{
  "num_hidden_layers": 8,
  "hidden_size": 192,
  "num_attention_heads": 6,
  "num_key_value_heads": 6,
  "head_dim": 32,
  "intermediate_size": 512,
  "vocab_size": 6486,
  "hidden_act": "geglu",
  "norm": "rmsnorm",
  "norm_place": "pre",
  "norm_eps": 1e-06,
  "positions": "rope",
  "rope_theta": 500000.0,
  "rope_fraction": 1.0,
  "qk_norm": false,
  "attn_scale": 0.177,
  "bias": "qkv",
  "tie_word_embeddings": true,
  "parallel_block": false,
  "init": "uniform",
  "init_std_qkv": 0.0376,
  "init_std_o": 0.0376,
  "init_std_up": 0.0376,
  "init_std_down": 0.0,
  "optimizer": "soap_variant",
  "learning_rate": 0.00523,
  "lr_mult_qkv": 0.5,
  "beta1": 0.95,
  "beta2": 0.95,
  "lr_head": 0.00515,
  "max_grad_norm": 1.0,
  "warmup_steps": 200,
  "schedule": "wsd",
  "decay_fraction": 0.635,
  "decay_shape": "linear",
  "final_lr_fraction": 0.0,
  "batch_tokens": [16384, 32768, 49152],
  "max_seq_len": 1024,
  "doc_mask": false,
  "train_tokens": 109000000,
  "max_steps": 3401,
  "dataset": "wikipedia_en"
}
Each number is 200 + 20 x the weight over the matrix's rms, rounded and kept within 0 to 999. Layers, rows and columns count from 0.

# layer 2 attention value, 192x192, rms 0.129, rows 182-191, columns 144-191
176,233,208,213,230,208,238,190,199,228,218,155,222,211,207,216,189,195,182,202,201,201,204,200,225,172,165,206,232,215,178,199,172,153,205,219,180,191,184,193,188,176,240,177,229,155,205,181
190,189,213,218,207,214,194,205,196,162,209,200,203,208,223,201,190,151,199,195,205,187,168,210,180,206,205,194,245,196,164,212,184,208,195,194,193,193,181,188,218,167,216,209,184,205,194,228
205,203,175,196,194,214,235,207,206,172,211,176,224,183,190,194,199,212,212,192,215,193,221,217,172,172,193,217,225,205,174,224,196,251,211,181,194,212,185,184,177,214,174,185,231,200,169,218
238,171,193,232,248,242,179,230,195,195,172,220,205,191,214,232,211,169,207,231,214,182,167,205,185,214,205,215,189,202,176,203,199,211,186,205,187,238,198,242,228,216,189,206,226,177,217,210
206,181,202,170,217,201,200,201,191,222,194,225,233,204,217,197,188,188,200,182,179,188,211,183,189,231,183,181,223,220,183,200,214,176,215,196,221,212,180,180,217,183,202,195,202,227,208,198
203,205,186,193,184,197,215,214,207,230,217,177,176,213,191,205,229,260,190,193,195,203,234,160,188,195,175,227,182,210,227,204,207,216,202,155,216,207,182,209,209,230,200,187,210,212,180,167
197,221,177,222,206,215,187,192,195,213,188,178,160,182,207,189,211,197,212,201,177,193,169,163,167,206,233,201,185,189,206,173,192,189,175,244,180,196,199,220,226,239,187,199,249,199,189,201
214,216,194,246,217,244,176,204,185,248,206,244,172,198,177,173,184,181,223,210,200,195,201,222,208,182,199,213,188,194,225,213,207,200,214,197,182,194,189,213,218,214,217,190,188,236,163,216
180,218,203,152,221,176,174,191,197,210,183,207,201,198,181,202,212,221,203,234,208,204,191,219,221,213,175,194,242,212,200,240,180,222,198,216,180,200,192,197,228,224,181,206,179,193,218,180
229,171,202,234,202,234,197,207,209,198,208,220,180,205,190,207,204,189,234,205,168,207,204,216,173,193,183,202,234,175,180,216,174,186,200,222,168,197,232,223,194,204,192,205,218,197,203,246
# layer 2 attention output (transposed), 192x192, rms 0.245, rows 182-191, columns 144-191
164,211,177,216,210,187,221,163,223,189,223,188,226,204,221,226,253,180,224,232,210,205,225,218,192,197,212,202,209,218,215,190,207,200,189,212,191,220,183,204,151,175,216,179,208,183,186,210
177,180,202,213,195,204,195,215,210,189,160,171,206,192,169,172,196,182,221,216,208,211,195,194,198,186,177,188,178,177,194,193,222,198,196,178,212,212,199,199,200,181,232,209,182,213,214,187
192,207,193,243,188,190,207,187,200,161,215,198,179,230,198,187,184,191,193,199,207,224,195,201,226,174,188,186,212,224,187,225,200,201,216,203,235,197,202,200,191,227,211,243,175,182,213,175
249,194,197,206,195,186,224,224,188,207,212,187,152,138,191,212,228,200,206,200,209,198,172,214,206,177,157,188,220,207,182,211,183,213,180,215,188,207,239,219,216,157,179,190,228,210,190,201
247,191,239,203,215,201,212,196,212,213,199,203,193,205,174,185,202,167,209,195,178,186,217,157,170,228,175,226,211,201,236,204,165,229,197,202,183,207,191,217,221,199,174,223,198,208,178,232
225,226,222,186,196,225,219,214,173,183,216,226,185,224,223,203,193,222,217,239,203,197,187,189,215,204,217,191,222,209,199,193,212,193,226,195,210,188,185,246,202,211,175,180,205,188,202,212
217,181,237,220,190,235,219,202,207,183,187,220,190,175,232,182,196,190,190,184,200,200,161,191,205,206,212,178,214,214,204,235,201,208,204,236,215,172,189,199,193,211,187,205,244,172,193,216
178,226,198,185,186,188,171,206,173,190,195,210,166,222,188,223,186,211,198,186,196,231,193,201,205,135,185,195,199,178,233,217,188,217,213,199,204,197,216,254,193,202,195,163,220,227,203,236
202,223,167,187,225,198,176,197,196,207,227,204,197,180,231,206,219,208,207,199,180,218,220,205,180,220,217,201,166,194,249,193,177,187,185,231,160,198,221,223,189,226,163,182,204,183,189,162
224,193,186,215,205,214,147,194,192,223,195,171,211,180,215,207,211,191,206,169,175,163,189,200,216,199,214,197,227,215,189,208,196,206,202,196,182,210,165,243,225,234,241,201,214,176,217,178
# layer 2 MLP gate, 512x192, rms 0.287, rows 0-15, columns 144-191
232,192,172,179,182,191,209,225,215,235,177,194,199,231,173,210,194,186,215,202,198,194,194,237,204,213,210,210,186,182,201,194,194,189,202,183,189,173,210,220,244,187,182,214,239,209,196,168
209,160,151,162,217,199,174,163,183,201,203,196,168,166,185,210,203,243,189,187,221,230,191,192,179,196,233,186,170,167,200,200,193,215,238,237,249,204,226,179,185,242,196,220,182,217,150,200
157,196,201,201,207,239,194,202,183,185,247,177,185,197,218,196,229,196,195,207,181,203,239,206,161,257,198,190,191,242,177,197,194,189,182,168,232,194,201,176,215,228,226,223,169,206,205,214
193,214,214,230,205,191,201,179,228,185,239,184,211,228,202,204,219,196,188,190,213,172,218,206,172,197,221,206,208,234,224,211,208,213,215,170,214,239,200,166,228,211,198,205,195,154,172,194
217,182,194,186,217,236,167,197,202,178,191,222,196,218,183,201,202,216,221,203,197,214,191,225,230,173,211,204,189,199,212,204,212,201,207,221,237,201,188,166,179,183,189,185,217,195,203,177
211,198,175,185,173,218,195,207,172,191,183,219,191,225,184,162,209,224,212,183,189,197,204,183,204,197,204,188,210,209,209,160,205,186,217,220,189,183,182,227,176,219,224,168,231,183,201,208
191,202,216,204,204,195,180,197,202,208,187,191,204,205,206,189,188,199,203,187,198,197,194,218,199,226,207,189,176,208,218,246,209,201,193,173,180,188,216,193,206,204,202,189,190,246,218,209
203,178,205,225,199,180,197,188,193,180,195,201,172,211,211,216,234,214,184,208,189,193,199,183,205,190,198,177,175,216,214,203,206,174,194,191,192,218,179,165,213,181,253,191,199,200,173,239
236,203,153,231,204,194,184,208,193,211,193,192,213,192,199,221,196,163,188,205,185,196,216,212,243,228,232,192,209,209,182,215,171,221,214,186,197,191,197,196,196,195,212,219,215,211,205,203
199,191,202,213,203,229,181,192,159,186,199,214,182,187,208,186,188,205,191,200,180,205,192,220,184,189,228,199,201,197,188,200,191,188,205,181,188,178,191,194,215,204,180,214,151,210,204,176
226,169,196,177,243,199,210,182,200,186,152,189,186,217,195,217,160,189,239,159,210,234,219,216,176,219,181,202,184,196,185,196,218,147,183,208,193,211,192,196,204,216,194,204,181,176,199,192
194,192,208,232,188,203,202,233,217,203,208,209,198,217,224,199,188,194,178,237,202,181,203,204,186,199,202,193,190,183,186,215,174,195,195,195,193,190,155,184,168,193,215,171,175,203,220,179
183,177,223,175,212,195,173,181,221,199,213,200,163,191,166,199,213,206,224,190,227,166,193,216,225,161,200,197,173,176,213,206,188,214,196,199,196,196,231,195,197,205,191,224,229,197,203,212
185,183,211,210,188,180,225,213,216,211,220,231,228,225,213,192,174,206,196,193,221,232,168,201,191,206,204,177,164,215,169,236,179,200,177,239,192,214,230,193,224,199,205,240,215,222,210,191
210,214,210,182,201,209,188,210,177,195,226,193,200,200,193,202,194,182,209,173,201,188,195,216,204,178,188,192,195,211,203,200,213,165,234,229,208,184,192,200,180,184,192,195,227,174,201,177
224,204,179,200,204,185,210,171,171,177,216,219,192,194,219,217,196,253,195,167,209,197,205,206,232,207,163,219,215,213,216,190,177,168,207,196,188,209,208,182,184,232,234,198,179,197,214,213
# layer 2 MLP up, 512x192, rms 0.293, rows 0-15, columns 144-191
214,204,219,195,229,196,180,180,174,174,197,216,195,200,220,179,189,213,173,183,211,215,193,186,171,178,173,203,258,191,207,219,193,158,208,215,188,208,218,214,181,173,214,201,210,183,200,233
243,167,203,194,216,207,222,147,189,234,182,242,171,234,221,188,188,214,233,223,191,138,220,203,195,251,224,237,214,219,253,203,213,254,203,204,222,168,194,222,240,192,208,223,229,200,210,216
185,214,239,171,170,203,230,182,208,220,193,187,184,200,206,212,227,204,159,230,153,194,191,201,199,203,193,184,233,223,163,212,231,202,209,194,227,204,222,199,244,228,222,206,168,188,172,192
173,172,228,219,167,161,201,177,173,217,204,210,203,181,231,196,228,178,190,216,174,208,200,162,206,225,211,207,203,192,201,196,224,202,226,224,195,212,195,208,182,191,173,217,207,205,162,203
208,185,180,177,188,189,187,189,185,203,167,193,215,211,205,214,208,220,169,213,206,258,175,185,218,208,202,183,213,239,183,203,212,201,210,216,158,196,193,176,196,181,188,228,217,196,184,202
180,177,204,226,205,233,211,195,190,189,215,181,209,210,205,189,232,206,197,176,162,193,167,204,220,170,216,172,235,207,221,187,212,187,163,170,176,224,182,218,227,196,159,199,203,186,170,213
191,177,200,214,222,206,195,215,204,187,214,187,208,213,194,190,199,216,182,196,205,205,187,208,193,217,190,193,154,207,200,209,203,186,190,202,242,197,192,183,170,180,175,207,171,172,227,189
222,214,201,186,245,204,238,216,190,167,216,217,157,223,181,197,218,196,170,223,173,185,207,207,213,176,216,248,191,199,200,214,208,231,197,213,199,201,203,216,229,168,176,190,204,216,219,216
193,244,203,212,168,160,186,220,235,182,198,193,162,224,261,225,244,179,202,237,206,220,161,188,175,226,199,199,182,215,216,231,216,199,205,178,225,203,226,194,206,205,225,187,192,211,179,168
197,214,180,211,198,190,207,221,178,204,190,164,225,206,211,194,199,206,208,198,169,191,217,233,225,212,198,233,191,211,201,183,182,228,221,182,184,209,190,198,185,173,206,206,195,194,226,230
219,205,220,229,192,177,176,204,241,188,209,168,202,228,202,199,229,209,214,214,200,159,205,198,224,235,219,193,178,145,221,231,191,197,197,235,201,214,148,223,221,195,231,209,215,195,191,184
189,210,210,204,165,199,195,194,212,227,204,175,204,223,191,206,213,201,213,181,171,217,188,238,208,178,219,186,216,221,185,203,193,165,211,202,241,174,177,173,214,201,208,200,163,202,184,201
191,214,178,219,176,203,222,168,211,212,189,190,199,195,219,229,182,174,197,215,197,262,197,183,189,203,190,187,231,199,184,197,223,182,194,189,214,219,227,200,197,207,185,227,204,188,208,201
195,224,216,224,181,236,208,194,197,200,207,167,197,202,201,203,209,197,219,224,195,255,194,202,176,203,210,216,203,185,241,185,184,179,228,189,209,216,186,208,193,212,215,220,188,172,203,211
218,180,248,214,188,219,182,208,184,211,208,150,209,197,224,180,192,198,203,189,213,186,207,198,204,198,183,205,169,212,176,209,208,200,229,227,218,205,167,226,157,186,204,208,221,216,218,205
199,187,216,196,204,227,183,205,175,206,206,237,226,206,211,215,197,195,216,180,231,212,201,213,185,217,183,161,207,202,154,210,200,183,173,214,201,183,217,214,224,194,188,213,190,217,210,172
# layer 2 MLP down (transposed), 512x192, rms 0.28, rows 0-15, columns 144-191
178,225,200,200,200,191,171,212,197,187,216,217,175,193,225,201,220,218,173,193,202,205,193,170,222,180,173,159,206,199,211,203,201,222,178,222,208,232,183,210,217,204,185,211,180,178,149,200
170,211,170,197,174,209,174,204,243,172,120,213,184,178,184,201,187,187,158,189,193,186,204,192,223,189,168,217,173,188,191,207,222,174,219,178,217,202,226,194,175,210,191,206,200,199,214,214
205,204,187,219,205,201,214,188,162,189,222,201,202,202,179,180,208,247,219,201,185,164,184,199,195,225,211,175,219,242,191,173,187,214,196,188,222,187,243,156,207,210,209,185,186,181,198,224
189,218,200,204,229,186,202,161,214,196,201,198,176,170,219,170,212,160,225,216,192,209,183,187,231,199,206,225,197,188,201,215,208,175,206,226,216,217,196,217,194,193,232,203,187,231,194,196
198,201,190,185,224,177,221,228,207,207,219,208,214,169,210,203,208,189,193,198,225,177,190,179,167,211,213,216,220,214,194,196,206,204,182,229,219,211,214,186,198,188,220,174,188,178,202,213
194,189,196,200,201,203,197,194,165,211,185,207,205,202,214,217,226,194,172,158,184,188,210,212,216,190,211,189,232,190,204,200,243,204,200,209,214,201,243,177,232,223,171,216,233,222,223,205
197,209,214,197,211,201,224,177,195,212,229,203,191,208,183,183,206,197,219,198,207,180,174,191,206,222,202,209,196,212,167,196,205,235,206,212,192,210,217,209,203,184,209,211,188,200,207,226
196,175,238,230,169,189,203,193,175,211,163,181,181,276,202,220,188,182,243,206,235,214,177,217,211,183,199,183,199,186,166,193,211,199,166,211,215,192,222,187,195,216,174,190,192,188,156,229
218,202,209,208,234,225,157,184,216,195,201,188,212,165,266,183,219,201,182,178,200,187,165,188,222,223,239,186,232,242,169,177,181,203,188,189,213,210,197,210,166,185,196,202,178,199,216,201
230,186,195,205,189,227,204,181,207,169,207,207,199,183,215,176,193,184,220,212,201,206,201,240,209,169,182,186,189,218,204,194,178,196,173,175,183,217,193,160,226,217,222,197,202,223,174,170
206,198,211,231,197,222,207,226,203,190,196,206,200,220,203,180,190,205,208,225,175,202,224,200,189,202,188,191,211,221,189,205,210,185,203,199,233,206,194,169,184,202,189,233,199,192,178,193
275,215,195,174,202,204,238,214,198,241,205,200,200,213,194,208,165,173,202,188,183,199,230,201,190,197,200,188,226,177,185,188,182,217,173,197,216,167,197,188,197,209,179,197,197,215,176,198
199,210,156,233,199,193,179,210,205,189,216,191,228,199,204,185,196,193,176,196,199,205,240,196,212,200,210,169,190,202,182,187,222,159,187,158,182,200,196,199,208,198,176,184,185,183,184,200
210,210,215,198,180,187,210,218,227,215,190,204,179,208,189,210,216,169,225,199,196,198,190,153,234,204,169,212,227,191,225,178,180,172,190,189,208,167,226,194,203,225,202,214,201,200,192,190
203,188,190,184,182,218,206,254,216,216,196,191,209,217,183,182,200,201,189,198,211,195,175,186,203,174,242,193,194,192,187,182,226,191,212,200,160,194,180,182,193,167,210,222,196,208,190,200
188,195,218,233,168,187,188,244,190,217,184,191,204,183,187,230,206,176,194,203,186,229,197,212,181,183,204,194,193,198,185,179,201,203,269,207,186,213,220,203,203,198,221,182,198,194,234,195